{"n_kv_head": 6, "qk_norm": false, "bias": "all", "tie_embeddings": true, "parallel_block": false, "init_std_o": 0.00677, "lr_mult_o": 0.935, "lr_head": 0.00633, "warmup_steps": 205, "schedule": "wsd", "batch_tokens": 131072, "seq_len": 256}
Each number is 128 + 32 x the weight over its row's rms, rounded and kept within 0 to 255. Layers, rows and columns count from 0. Numbers have three digits each. The size before them is the row's rms in percent of the matrix's.

# layer 8 MLP up, 1536x384, rms 0.0338, rows 0-281, columns 192-239
104:116113091118199163099135121103142114079070113137135021103130143130102132109127138140103111139075111187156120122101115084129158116170145137067179
110:139138094166139190146128132187127177083094114112117159138121115164186130197138092162139116075098085157142105124131144123168191153100172137136144
097:182100110118151132080146163178147187136084163087166110119166140092152129183113119151145136178126133139188048084095111174128078100135061109112143
093:151113157094078132164112095084187128133099110148119084043164145138095170165130125172095219099153133224179140121106123196120074118162134137095130
099:111113122105138083088155051120086164055110189133159146071130099109128087148123149116203120150166142118137097185056115156176147127120178097060190
097:030131098149131147136110081109170129122162108127048115116160146201131140182134130186086102119077119097138116143161128156093150083178145133133148
100:161138146103159108051187115115153123082147180145142158150155177154109096140161111113142091112079168196086111158204172116139118076172160120105123
099:151094109112204125130123100156156088122116161154186160059118144130103057152105095145091157098119173147106121103153143110094158122176161103107092
097:104052105095092141151113090109145124128115173141154102155115169119173144116150128161106162106087080100119109082112110147093094173086102172058148
098:123169120157196121095100137110136115111086111118126107082151109102168119160167145160154160132050096112051061178125179135173150110172113135101104
096:090079093114108100150132121135114149136112132098166079084134074135110098150166133125124150139112104136153159078185106135144142102143095161164089
100:112109090149160088098141172157167180090123113150139151080133184113185078149173123114104074082155149148146113139192209119190192121186180045058124
103:130119111129114085098140149045103092123158167112103114078115107116230099122158082173159096137141076118081154119209155067128124076098139142082110
100:123162148161118160138164108107186145169127154114045120126107136163135157170102163122144133147103104178187142156088145172094103083089194071091141
102:125161129122136127138114085159144131109127136111160151101115111151161134085125093131110097153141178081101107164133101102170144137114209144114166
105:122107111152135079192105128120169130076140077136125134098157169136146110112181160142130171133111163102107146166089092160123125107092107122112154
101:099142105136168142106113089142153138134140107087166096112101118118112132134152180132142107132092068117193112135126108118144157074125143134117172
096:151084157148159141099088156100159113135150136093117180110149144097108080084141062166173099128161205140111171146110144110176121060201129156192091
101:139134152107164138052103130130088158097130135129188128126101121127175143121213064105102061106119160196079182175111167126098198089168106169120140
107:098115110144184124085098084174160154115129135131116110142150151062142117172100110106142120122136142110104119189099098153139152165165129173121191
106:108150150127109136170098135117137179140150146125162118082088116122157167124142122184137206108134057169154206141150099123115141060103170078147167
094:148087114120109094111142132104130168133144162152176138110141148160124117132093066113151117115086140165193122148125067158146140108158144122109100
102:192146115142100135196118115056116203094142128126091146109163097143107124108140120142117204163144149090121090048123100152140177124159146175071144
093:168099118152073149135119088177125101107108135090113069135153095098168144075211095050107166041143153122165133164142098130099168066183148099103110
104:136104131154115060102163134113125122098120158144121177117154106089105105147106141112141116071117161154084096160156099139083147137119111101121114
103:188101095159089078130125125098123167103103155103071120156161164099116116166116118083120119139154180180096129194133194173191086172178112192093127
103:097126110193127107164077099093144140012106181117207124129097178078208042201118140144140138107127133062125115124106132118142141125090177144119114
101:059124154174165152120089061113111174147178112131097107112114188151106104162112092148148153129126186198085157142090110160171130112149121119155101
100:161034153131112139100130088131152154087145154148138104073109155080134132118114139161094131123109165128100154123155135140136117136173159151107131
097:137191122141174132090144167157140127119112144130152068138109114096145089173148123166125129050127115144146126153173125123105092132159163183149178
101:121080063136146102095098151043159135128070148093122146107164163131122067083078132110170149106109100149111144174123134131159146155153074128104155
106:130102155110109141155114102073130098114151185096190077077131117112124137127141117124137105125161099116062135129138140112166211086164127088094093
103:119128091098079166073101095161163129136065116086127148089129136109157141072164159099096133131133095117132125199075110127108161173191132114108196
091:123105142100100128155152190124111163113140129106073054169177116102194176139130131110125115172106090130156115183110056183170135140172174144150164
094:151161103166092105021184101074095134111067084119189137103129090116158121084099180117124087184106143104154080132125141155157110108140098127119094
106:109133071148068125127072082084125167135133116143170122095074171155121137088194175095123136106139128157148094200159131079171108149138133087078129
101:131178124125140123152086116216113134057122147137129101170137128114169132155148039088159167150144104141137146093116168022175129126116124159145113
092:112066038130131103082117149129109114120158154130122109160182132074104139174163150107118233163133155133127086103118144168108101109069106191118146
106:123086100121150141132185104168119090126092125139160124133109100139143135129185143211078155114118085121127091112201138131152117036146137169144143
097:108108142131129133140138132117131122119101137102119178111099163176128147150118044162139106135094181175149150110103165088147132162174129087116185
093:112143109153093105164142098168174105131126136159144080097093136076149113176173229088151128137095121090188141116110120141148154144106110107126153
087:183117172105135091121131115082217108115100088152115086062053108112193171051145128131095139109151169100075166153187154091136195143123118100129114
099:139081147138180141049104140096160169143085115138166074098162142164125086115115146145136103066142119099118133179114149134133111176137132169141094
101:128096144152181120103129099113119132084126135150129100115058122126168100122086112101148081130097159137144059130124163152161134102187135130186158
098:120125119152133183120150099081076115106157097136114131175096176133111114148148110107094107142125169135146163144143143137128186056176121066144129
099:101150154112113170160112102163092159147082141129144133127081136118153131111136140179136111061120182126125179164155153075110056131149141109151114
103:100110115093159124090145114121150185140099108122140121161140168160135146143159113088182134134093142092139062090174107157131177135063171102161151
096:099110161164138162142134100110128222126097132143134124103157101103095127132152130133148187115136097128134051149125173236138114112169118155107120
104:134159130103101092161141120068132109070096139166110103163117111193168045152134162152166147071079136106105171117090167139121124130159122084117133
103:088105128148175087048088100053159156094148136185131133140167064145144098112140159072225164105108172122101074165111111118124114132134156093135153
090:166160101220133123092097163098128092146124085118143115134101092136057100109167146137128157132093103190123091120073161147153133117161145100109122
103:165091138153131132143127130172097113078130127111225079109139133141175122075153130146131129132104110162115132109031161163132130101151106121053132
104:102124104152094111067066157109121190113118175113129159133116117106134119132140127182154159089133082086145117076089142137116114123131137157179178
100:136067128154089089095113150115155077135138136135139090221150128095115131135175160208154126152190162109119087146143137106130108151168100100103152
094:112115173115148117116129132094128158126058133141113143132085106158068103149102146106158139151126132091093098124099163127060148117095139129062122
091:150100144120173148071185078197139150132096181083186132166127135092175106192117051134155145151130127062062101132142138084131125164062123128102160
101:069047071124119158210148128121125146117130137110131105149091150150206166140206074183141183083090119130096154158114089154114110130142101135140148
093:148053100161160109180146100087150128106133158169099129073102123061110113130151125182164136136131110174120183159107101177147123152191135085077134
101:153117135125138079191147102126118171048126181118133070101095128154145115164173084087193127174102071123137086109141143175181126098120177060130125
093:125117094132098127152106125137127095110111100116120139135139141143135158100178082053143139067175126119124164170107079160173116059124145106117087
094:109096178084050128147148118083212177087131132170123110122195119162101143087089076082085127121084096135100110191104101123157123140167071165104131
105:183143122185103120177090128129150153154148117141150143146180127086097097148158122144163108121068123151165103109122141103099114130102061180169125
099:105114055128099073143110063123157118141083121083121144102143086116109111080151154157141219160142059155121111197161099113155165155114108119098151
102:113072148172149167141123121150169090090090130102099122106154099050112101128124112152151121141158155134120134127101162172104129076153147172117131
093:194159136101129157082059117153190156085091103080104153099109081182158135166169140070181122083172091090168123146134119160199104149108144105163169
097:103125163103151098139145160154159120110072136161183138114146179105076143113141157149161128150123086119127182137093049132174152143111128071118188
098:154088157157138119141183149113143089111130119090127119143122116141177142133135098137164153146096117119075079099148118117125141133124154196144102
094:075121111147125120156121136087131175131091139108121111097119093093146147095144092115141124156075128156090123139144142146158144063126060127145135
110:175094130166121148141121134139127130112107163104118166134124174105105089120148125124144097134112147086112062133077101070144136079097101114170129
097:099109132161178112129179169123115120083111080137090126116150132141112130067120155118159145154131084169148101120127112193082165110094056077078130
097:179129122076134099122085134138132110108127105141099127135162126088144111128169145130124123123113179088149128127069164155146070144164127194111191
103:096105150120099139159159140100107170083087139108156134102159164139087138156114151173123199133097111127125148149146173100134128127136182131084101
101:144088150096119081129134129108150117129126172166166148158152129066111107153147110144158083089122074104121120159074119094095126099170175124089155
102:136116095161191075123103097105162139097121126164072088097150204107124130109125143155087159148160168104106108120146123149093142127136113149070175
089:099061109161122113191092109111124132124151208135113141129102142148100107134112099060186091113137222193161169138108098182126119153136148090142151
097:118167149171182132152179150113131143072113067092153104154097158083187114136128057124114150051107117157160139164115113142154144168097148138137173
098:135112151149146078100137082137156148134105179117184156091175098107079055100105078129170146154099118117161071195098157133140145173170130107169160
101:089136144143083080100069079132155135117150101123165081161115110084129099147150148164186252139147147124115134198150109204101179103130138115120131
102:093145147133180122176114061065107161058079123122105172172061098117141146108094133108099122133155084110142088110106145151187164101082097114111138
099:179110109148124169170089123138084147137119156168107104116097112166144109174118057082123162086147144136108161153117149142148137088173141123156087
110:159111167110138090155166142168148158120114112088128185078104131159181126093111135101131111068101101102206089173145123163118174133090078115112126
105:132151163173075111086114072132111146110146122111167122162142185087170082141141141148175145085140146115103172131105113205181111123111091181117113
105:064099110151107174092127107115090146127102137141194092101138121104120132178109156117107175130118074153190138133127171163138083084117116075137102
096:133130150133151131129070183156134142128118056086068114128087139095146127121128167117125155115136151172083124139133136107197154169133128153124091
091:134075141149149169092167158119145143149108120115153073091153073117086135069163129194172135068177103150090126098172135102126104123099173157151096
104:129141122178166164130107130061195202062138136080111168145183145137164084092135112128135151167156149190162116080055146111132080128148125100096151
096:136057165116136130139106106077097112091090166159103097115153088168130142167145140133147155127108167096180186106132122131150186131134084142114228
096:147094099177103146026157124179187141112064180121173130095156071065137121111105155112162107114106097165143113120137134160141101148105153130026123
102:087098154148097095105154081149163107097102129151089132138137136114125086113133126112144105071116141255141148151186136117177063123217140153156127
093:092100102161178067114151138135115078138160123109141080138157152117173179138148159113127143150068158123163075146130068136116152114139103109156099
095:137063158143152126108018141133152113110111042121152199155110119141148086111125142137100130146137140178137185155114155114141169124122114132081119
098:138119152119137119089160143154169107124051088161091084116109131080113105137135184133110142119066175085099112172151110148123156129151180125091141
109:133132150147143091117151141136102174108100158150133146080114126096168136149134110125156137144087167161153175099089141129189104097117165110158099
097:103180117169102130142147108139129168103111076106203101134120131096062112152156128112077082179175154149134163105118146189149136173163103054200179
102:130128127112123163164125130165136125112136133083139084095124143163082154208114038104122115134110065177133095148127141170128177137192123150126160
115:180148106169096168130102134113142116136110098115144105138092179130160045152142108106084082086102132102104106165107171094090122152096149132177143
107:083115186152163143080088118115223132042120141131139119091205122066116135163115130137119055171144152155106123080106143103251115175111119130134140
105:152072113156216114071213119154152192077132145125123143144103158096163098121121101122146113082155147142094116163105146144142150094145214171120139
100:086135090107110073168078154102145108176102075096108045113175047128135121120114137152138150159156129143122109144079095121125088143085123156091145
104:145174126156107133158147147165128148116120115171174101174158123153085056119169141171138173126136155148128138113125138144128176126120103138113122
093:117082072101147139086091142155132091096065067117177102067191152118160132154079081089121118087097148125092138130136124107114112140124051159127144
089:203062200147185111079114119160097152156071179111184145060094164106160125162122067111120081100127155088150195093117146096199123105207151152108203
103:119143142119125095172138082094140136115125136089109093065150130134114118172138125125084087082090150126123097126157174156136149044124110084114139
103:128122122115154108150158117136153184140094130074066090067167110132146106152187093160163165162178032126163152210133143153081124079121130111169175
105:136133062107121133170148108121157148154141122156095126137131127138133117104148094189144126127119110155120139129094164111185123135122118132142161
095:162132086160109152040165112140116149108119157071127118138122128105104116130215088097188129143144080185163128163167163117102110102069147142114157
092:180130114099132124113129100140090126086102174114209132119099113094104123072152117143177122090139112132122119096129132174132122071120075109144117
096:118089147158191080124105105039099104149067124093124077122119107091151146083119123167059098098173123146130074107189149153099119089140142102110145
105:112072156131164120153144129123161146075094158147163094121202132051139127185156100111192075086133106214134125107178139195143131083182130122118139
091:193127107133132124217167078101188122144143158134161130104172122129104109122100142127144095049155131122104069157068098180068128163142103177178090
100:081120156106133146110116085169161109042052124104128090095112143127181108183131126131187107121140144124154116134111125150127099164095103160141119
100:100128121130156145109069136147162098091074115149159133178140140119132119133158151158131092194115137117148137142138085160111149162193138171113125
101:086143156144101097099107114134151165120067142055099156097129134139152160133249077170100126133132157114154121106133209138158056169121109132121150
106:083183102165121078186137081150074174110118111143126127142170135111117089117156125123165096119102088102120174151133155157119078161103069129074174
100:173081133175148119083116131136144099131135146133119152125103134138084135122137107104095104132108129131156099169103138134132086080177109067110187
094:110122082137220120073151088103112110124128181144131123162089104150119139119117182165153102112143097137118123102136150116147145124143092157189082
105:132111061145140094169088150087124126067109102114100127104157136096147129161066151158133175122090142124172131180139080122165121150194160121173091
097:121162136131131134156091127090130187073157061135117069108187082187116164136127149133158100139124142064121122161161112145149153125154086143134184
109:109152111135127083165107126132125134076119105140113156147117167166171092171138073116128134108058130142094137177105140120197083117194129116185169
101:136077139117153111128151174121154141132080131085042122136116143137175121116125123156097112147142106100135144195155180119089130089126181154115130
105:129080084138121113143119156145087138110132108135161107095089130136115138079135178135104181111116109102110095151193157116120189132187131114148079
108:117117134135115064158132107155198161107105121111171114147137164098062092135161150119144122150152164146089103119149135131129170124191174147130105
100:107137122145108142116126141104108175147123094117076096133155163134131108147137195119147088067151154145148124074164158098081092141130121097070120
106:094190139149172084131144097129130132156101105132152112090096169135108151103124149133189158143103120088174156150181136149151076168113123154081125
102:209142082088113119103109109135125065109087170071152096125072128111103069135121079142098101148114196148138140070128148122122112187158119092150141
105:152162071167124140162120097121152136091129123148099138142085143142150112187141094167095118084062122136128068075101149108179145063111110087101205
096:114118137105168205086145129117140091118081095077185110179126143081182144100180102165129114153114150132102114185145132110094130153175152113127159
101:162157186197125089124188127127122130137089173142089091101099149128091152120170102131126125177141126199114073183101143115112111149186123157194154
097:109106137138176101142047122100112107105173138050144090142155075136168097163126126167108131104101135120113144154118086162174178121138136053132111
094:055142099140123066152166110195125134146150069075131142086105121143099148131155111167171094104118095187172115115103122117021123136162113085164101
098:088156115111080082124111115174150117142143125137112083144199112138050140154159105160161120089124170070107142145111146136173148122122093155153135
097:104088154180079106148095090099138190136056147097193086119091135127104094166091124163101182133140149148148163118135107125138157069173119139095147
108:118100142106172086139112139092156181138114106158194083110117120094139078117150184088134075144089137136143112138166093098166168134103119049109155
096:121117140113130134088139074132134126153127161151117118134121148111123159108184123147137111142114123129169143147103156137118183129110106077158148
094:125118147164129145142153151201189128134111087099153135116177105147161145155171122154128178069170154179164118173101125157068154125114122151100226
103:149114125129145154087059084117144125111112185195148150171096160119133115131148139135152190140098126204154118148092122132129132129134110094101157
087:183094127107152158123107094165132182142159101153169079148165182079086182164124101130098133125115163136139123084169136137099169103157136131160119
087:127123136138098157116092100174111129137121117210142182156083166105127124165101113160168141126088058156124132174125142120139149083133118079148063
109:125151101123145065127106137043175144125117120181195074118106112196124080139071165137110147090136086112161091155061138102129113114141162132155122
094:083090132146131126119066143117156200158130160142179096103088123090130099168128101197113070157102064118118097151084135114143159088155130045140178
107:123123110095152062130158120153147140100120161180179151151132152099150061062163149095117096154150130071189163156104151143132082144110088122122180
113:088106128120131133157122113113107147148171141134136132153187089130054079161167124149141191122096129142147102132117089130136139134159142119106111
101:084100084134120131110094154075125186183092098129162097167144108133167106153120153065209130081053079127198092120098162119096149129120178066146106
101:175131167104147120095114131126114124074104175125155145170095141084132083146156118135161133170126131148139097125143182182167147128124174107036192
106:158140109164085155190092098176135121140102174080114088079101176109099073144122094152101148102057148164160202094159185141130144050092098106160162
101:138123105138100106147158087129166133120118145100166088178080100133123120129186127177074078152156094126071107089111121073105059095132151102147103
093:104118121098122096118144125098059106153127130176098145118115106087072155052115141131080084133121122147140099156141142120173116144108107115058136
095:102106126118128113128118061125121163111092115118090187108132187131131156146129111159127133136096141177098126085112104131115122115139113172117182
100:098112111215092152132041109168145171099131166098080121135184142133135105174136116190102143121138027135148174117112081132183085086195147178089169
108:116091124120142081194174130114127137071180123114158122073135128072136105188105150180127163140191145112176122189110158140146139114189112116076146
104:104178127156059115116121090185185169128130114142129116145081142114110134152145160137145123121140151157177156131117143115159112087088119131179199
104:086110128142077154152071153110181108147097073131127151061124090106113116154136155154139112070136126174064093170114173149133146095130123074175141
105:078095123145111107184035123155097180055124103142069121066153106076141141124136157150135181165096086152167126099147121146196065130099122105094140
113:141111101095129096124114109091178139145126114114088169135171127092168083076151101111178133106074123141140136172097131130126173066097136127140134
105:114136134181122122136113024108132098144135143150145158116132078135126101122107159099134116123101142177103115115136179121131141058108142128094150
099:151083092203129115170067064138135166089144117185147081182127159175145101197101120113159163109135068112155109132103124176152143157143131137149168
094:145138148100100167173130111114183107115095031121112111125194116139116113174173141171114099124090130123098105179171164111140169085168109131057140
105:158148146153169146113114113140119149073104136113152143090106106119169103159152081137131180135171079151112037134118144150158147098219141105151159
098:082166106145130119042124044178140151132134128111158113143146086107125110135142170168176151112179129114174162198142153208121169124112141140113149
100:156137111124109135154163065194119159118082056149127162140138125116127097110165134073121106158160138108102175125120139153112137105122146177148161
099:133173120131138160154141057121154078050126067084093173085157182061095087119123071097150093108151150149123060136132123162207162120185102094054181
101:123128148103041091144086116101125133114137086111129127185103141079129119127110149144122126134149122150143139115122141151113134191130138099122134
100:125104135156150185141142079111154108137115072084142126103149098123171121081109115130122145056109132190101086114193127155129152154162167148129065
097:130131113162095152099147129146130132124098100132144052144126072134155122114131087170123075145115158121128126098048150184138089075143108131137133
100:150108079128182131104148157071066153131116097086118074143180104144186130102132135136157121077078196170094130173080108121078153163149093168124133
098:083119095160128110150079113117147114162181119116146106135117150136148108125146061170173155161145128077201110098062122126134120113113070102136163
097:043141086102155077135086173157113180113139148138088119151133167114167150126153177110184086092129156117119147138156091168155117168104153145089178
096:074070084140086123100167121083146159123134055129146103166098155144154133136140148108166086094107094125069094142108150103124106140114157103139122
098:142132097110138111175128091131235105102120115179087076109149079085186096144144099178120162128181133100103167123146158141128164131143150117106068
102:132118173156141116104139163089099164137100154119099137152149119084137097146118106105138121064147176117166155150120104147132111111181130126172164
100:124116128123125123129064126185168127114126098162118111145145123156134104154218101074199119110163131110123159139146132112097078104058057112149133
098:137110141146158123126109122152134118159072202142169062113128150089123121134152168181153130090181134165113056181163119161102090118147103111130116
101:098102097124113180145168119111161166171180066170119166109137189085139120170098074169100127077131117143140164192161123128111165138087127099177172
108:144102109163130123110174125094147146109149102157103116108166163077138105185138099154185107120047170118141151094065149136126184167179131087128124
103:106149081125166138120181065127118132149138097108166084139107134104143114108108093079136063184134111171187123131111183121174140098140133154187186
101:100141123126153093171085142115119189155126102091123094162147135096171128180188184126123161147117117179179150130167177184120111067196130039121094
100:052147184136130144126103158098135116069161165127150071048168152089178116108211092199153128101089176135080146142160151101202070159175063145111129
095:098142180133116170106164114178172166108036184120094121121084055164140129177165162149159217145142151147095119124182056136103166087203138089093127
098:180127121185080130098176186141220123120092164122125137121125142088121113146125113132125095119141130138137052126176145125157130152119110095125183
098:188075131082160094163107123069150087071098153124092152122140115131108128137113098150135160108170173131079094130145059111120177150155166155071112
097:117075151089135134164087113143174097078100154089175096112110168144138132141147110149137092159137139055125168140149127144125085090116099150134145
100:154125150141132097116126142077111087077134120093139109169157117014206149135114073090088086128121189117078172115140141161126115124128154135151126
101:132155117122174129159168113119178200113084142161135139145166192104159127157161151102190159107113157127069154149157117081137107105085113182133129
106:124107114086107121110123110166215118141111125166118102129122129039128115170105149130139050140127113202169107093146129153145128106124112051107158
090:147105103170173141124123103161113167140102184135177106117195138061149091185105190146104148115095108142128173074134081120080109065136158117175133
089:117166150138084150115159175178223053152156168107193074119127123132126083143175145156155139146199124148159111207099117119154124109163133137148107
098:118082046151150079163115056181133155137141096065125166151181170110174116091150109067163131137152173125188129110124161086127111164089156139139144
098:137079079194152169086112137108148074095163108101108131145083137135106130158140109166132111151145123097129153063170177133151122156148151155036139
099:129105110119117057170119162132134174178100096087152145127111093121162090181175151140106135040091124166147165189115113150108128124138102118102129
092:146150111188119144092103108073121100137120134109091108129153095107124126137151085169155150101151137111087133148094156099111081124112077148110103
102:128107147117098114123098167130101168135095127134126021093135084155135120160162123150099163129101143113098076078119131028141086105183183135101166
105:124127092189127054068116137119097176128141161091100127111152067134142058122119105168177145157131137159202069160070175155133121112127139131119118
106:135118092155086141160219127094101096070156118155134114118097173106150107107116093095131158035091078141046097051116080163153109141094170156151177
100:102103187115145078113103156146096113164122128074163172140205132089136111151080161124176111162101145174126082149106193170135120090175114100144140
091:148154142128113122110060103136145094177120138140160112141125178067129092124148083109145125146111146185162127138148129129135133125120109122082171
104:084086112182099164144158120173105144087128126080146066159174174098167102202145146082121170095198081158123152193152099183145094124129169084131125
094:139124099118185124191156120134181125143131144129145168125162174118164157090144159101146204120093128143112113154186163146139147171140074155081145
092:159136150140129175142109097112105088135162144094127081123117089201136114137114102150113186030119086117116119135159085210181090106059145149149113
109:095136124111168123087144164083129187119075189169177133147077098088177132115128137125154160113123128120152171080122122108136085165123115128148194
101:090116099104127133150092139104223132087139186114104168132136160201159134129152106144143108099104138149126151126068234050108138113107134186081099
104:149142118149085152149131155104137113136135133192100102084156167149106142199143102160175101079065080175177108113102184144111121091130098101129213
100:115156088117120163189152023143153099136112093105097082070056119179082141199144110136110110177119119141177103130095130204125127155083139089148126
092:141122131066150123158081124155119119143089115153182096116173136181126100097104173183211152136148103120076073138112106159139112101121136133071134
098:159159159126078134140099065128112101083106148188133141111140109130140117155127154070160177130043126166111119111099167126104135127078074131058101
105:150132112181149143111147155135158135071156118149047148093139182175158144139153175147125139105153138117146101170073102164110158096124136127101134
100:150104114112118119089151162144100126132115095083130112128105085154113131102161087139141132133102133170180145143087179118149168172112078118173151
112:162143128160147079186137117074087146127140127135085082099084121127165117098142146095087124073088157080116128131123195161109111097138107112133114
094:053103114127157112153128114097114135105097119099119143165139099165177105118162092066169150116109068133153101148089205109209052082136074135138131
102:127147126168170088056170121070109132106091123105113169128130143150182125153083114139126132107152129099161124166095170112114078157147074134133094
097:101125102136162136126121123128110117127126153073118136128169182172100111104160169148130082121179168188100166179121180114100195104230159138087141
096:110089173171144153088111085166143146109104151102142148091137133137135121147147086133174058118132119104152142195124113126128112141095096044083081
099:130093174094101082118170119126216161102081108140109160151138073160179113105142093152113159109095153132112119149144108164145170101174107166082131
102:135109109120126137139105065118219199165137153096156116116205139125138107214157127129106115154132158144132169191119167089132114146214140143073139
094:100125154167140144155178049140191113118070151120193117075117130109192124131146122194180172056100062129194120091092128097100130096086071075078122
090:137146075120105070136153159113198110125145148163098078123073069132080132206151139165107160130131110116169174152118169146132199118135174132149094
102:160131113148078125106165055103148176146101117150085144117127062086127114132174176119159124108148117172223211156133112083143105100100132127116142
103:137120128120092113135105101118132081158128073149139106136102114097139145157124196116159161118138191118147134088107114148133165073156165069154130
098:158091100121138148148101116127140113186148142094160113153237156126128180126159185127196164134127126071199130145144136139059154093098142046118172
107:122095156129111120144063035084186129091131123200136151092103141172094119148141077131136128141140133177112147181059105141102144124158120080146131
105:042147112079056101127148089116119167151088146132084096124152086092125140122134120125163137119034104154193130091118132101144087118104085106121106
095:144074140131159119103116108149107129110087116196135158104079095122160084116122132175124098154125149130150119199100095155098132042108174114128080
105:119117142124106108121094140106125168077105200070126120126126097119119142130146097093161146128129159107165143121060168162118139127078133099103169
104:135145154128097040120174111177127106142113193125095133134151222095181124108136090086179138130090183164149125100111136091117100095165105132167096
095:192084073112147195106054138178181134130092062184133071129099156115237113122104118105173089099092090125130075141160100137122155184126141078089160
094:146161138152143171075157114117114100077090121065085135168115091109153057104125169167176121164125134110122128165056162083169124117132112158151070
104:087122165088094155109111120142201169080149092168158139158155112131137099143145184138118138137070120123077077099128154104108215117137142138116161
103:077139066154142127128153129092126144142096114145137110070132137140131066151191144131171080142140041166180112127118205133094090112123106139113104
100:089108093129132108135129080125085106150154179194152140109152131167160103090171122110221115125107153153086069153067148084136141100163094147100153
089:180081168140118125142168129101234141086082064155133101155177093106169115144136224189106112100158176093078043132141119124105092147051142184183118
098:158102108147141130132156127121122124115115180134098173191053132129116121107138169099134168104171158138165165139127151143142081132105133163145126
101:098142150120102120127164134126144100135121145153145080088138099170154105109159067143186138108092117087096076086096167144191142107128142157085109
099:148084093125100099162078197173114157123156096118189086113118121090146105167188133148114128108156137087097087144113149109197184151155085145188155
104:133098132137130067192145127085172132103162122136154137158151128149149131184161184136125160117129118130092185101207093116133137141155090110138078
099:081109173135119129115141106147156084124136123055054100126124161139201149088185093194147181112108148118125073144162162138149123148177159152153173
103:168156097158161186157099123146125101124115160132194143131150165114129138147154124113141106168088166195170097106086186128133104130111135151091070
099:104120130163113125071100155081096107133115099097141100120134126143164061134133133134068120145106144131196155156112161157117159128156122095137115
116:133121156103128156091146124152129138121117133132136121097146069149064053118124127135108094148049147152149114125066125152082104107178055184148116
095:100074139145150164145123099139176115088155144129156107117125115090127154181159091180178118157161114151189125128098124143158185140101153124163125
099:143124167164125172091142087146122154146139092160096094115119153152142117102129103161155101077160163103115145096093104130157152139136166104151151
095:126137093157150156116146095141127129126094128127193165128085125190066138094152100164095168100140105108120128131120169098119118092136136137132162
101:111137138136117141160141140095123176122162075119122081071123165123134091124124080152055145075068152124111070154129192131109136137172137085119115
103:158122109165077171154064132110150125110135129149103062099111109171113130154130109099122076108155143128168126122131110171158186115142171153060165
103:191125145138144091099147104124096101074090152131096078201105099135152074149169146063205130092106167068096156109132131106166133110198107159084151
095:086112156117115086144135106164132149145113109140158130163081175085092098156163152156163128161140180135143136192141123111158137142118107142068169
101:070041123226164127103102120088085160111141119084149119146115158145132116165091127140110149068146090071198095161157189095111164084131122100143201
097:075114119149152121195139110159168103111103079151142102149171132148164136144137103219152061070101159103106184134089111129091148110152137089107158
098:113132107158166114123139097128128122110101134114175133132137132121106051123109145179101148089146120113069033132106153104097178147111154132129129
102:144103162160081148064181153110128097128146128106147103127118123147130116137127175105173133145129028118086103080152165130122085086103089108078153
095:143098157128115146162164129123198099103093177171138103072087078121067151120110093152149109120172132062111155175096097132166161180130127170111168
102:113123136126160179175129096094124087089084136103171150146111132078146120126120177081169097141086161200193116085112150136105116103186078168069141
092:082125120120087179128186089085158087110153165162080130130080126180139141106204148121096122100136131136150128185083134112130160115143138130149149
106:177117099104148086118113160101115140111115107139159109093061109189138125213196133117151172130101085142110110125101129071147180128144143146110126
098:096119118119207111114103121137124158018082183123125132078115104042139114135128102152155139119167183094118116161129138141119091120143134162124162
106:087123096139111098125131152104154098083142107112167107109068095203136090105095141114119098160121098152122132129146083137176117142144166114144118
095:134098138117107158133171104132178158148038070096139106172142101109152114146103141154127143121183121137091135166122174153148150091115153150104164
099:109083133150180091141136141112139108049073089144090123127079179142111154112135134135151124198122190118114117099132096125149115071135164194124129
098:147110128144096048082139161122155130097109139169093133182130114129104117128144104113107087078088179126115137127157123153131109117146111129128176
093:108086179149095137169145090120117126135108084154205188102153069105106105149190124138159167120117115185162038090096133106162120116141084100101133
101:133138131150158131126169118150145084104114132187172112136154100155155101138144131187114077115131129131152131125132135115108114109152087100093149
105:109126068180086169191157131098117153129138144148175135151142197178166100179186138145118154160133186131121068076105166142137116166100156130146166
098:142056095121150135118125141138119097142149171108186136125132127082121142152173120197178101167155081137137083125153107090094110133172169146117123
098:126083136140128137080142083102081134099112140118153115163120144147102142086179173125096135074123131155130111117130111087123151063158138151165127
089:116096065154135103115186126118135166090051161177109170124189199171080128142125105159149171076124203173112145108086077162134137085112138108087132
093:087124104183092129118137112063175122148142119121096168135150065061129140129138145156147079070063124101165131132112119145153110101084126144084118
098:134123186134107107142092106131114164082092137133138027177073104096097107098110143155128174125121181095161113145112089135123115076158144099106153
093:104138152116112129109119117119097117170144127128132105114160101071141122069153142143146144137123092106173092129192198112138127148144065112122097
094:107157131128122082127143096137141136082162163074092127126110122104109104096138173135125141123152128161146129164132084100146112149144147106108102
102:108138028137130100094124109144130147139143171113123146145158165120112044156134095135139113129078159177181103112126180097134106126127172131109175
095:115119125121127000058078173155186143139097152172103127138085111099109117105169096193130167160143113141097155160155126108074155143158132151184191
102:081078138107122122150098086128151163120157197144158143138118118117087122134157111141148131079122200169110108101151126150098157096139146123153160
098:176167119147173096144103152153069116080178104122130149147117141078100133138194156092119057167121111135184082139160131117128119122156161144136111
104:098141114156112059147119120144115147121129154172100155080127087111095132120141131092127132196163158124148196173138137151174109112159071149100162
093:099150125126097165158098159118185090084138160116182166110149116096196104129100097161116140108186122149132132078154120089156097112198130142105121
103:096102172111183123137175047093195118110108179142109092118083162072169141150129123183102059164134106113080081194154107151141154153125106097155191
100:121095144122115130122124118128119143121146125154069165156181140126134113152115169136165112123164160128159129078128110131106168072141171114114155
103:096162128132109184131112127119128088113108111139127112076162095145170142173131114093161133075096140195102081166143109119150096017163169143111130
094:089109105179147141111099142153189197105115144097213130147158161091116118139168148166173038112149097086127126110130135125170067166104116125140110
100:131111124164148122049138139160107149089089153133140125097094130127172144128124109148080093149175129137140085161197121124151073100101138087076148
102:148135132121111177097099122139118125057120063120134096109100087067175122142126093122135149165104158178110159093113109139171095145134116151101174
102:105094066126121083161129122093170136133105145172163079160170148121068087137125128162143127085109087145162138121128153085098154163168139102099067
104:083100045160170137143161128124098085021118117125133098151113193112138139137154141158149109112108100180111153130160163159111124133088144122203106
104:181085131133136060129099172175151209103098119120146200176156127182106135084149117157120141100113189079152182144077167136147088115129084167123146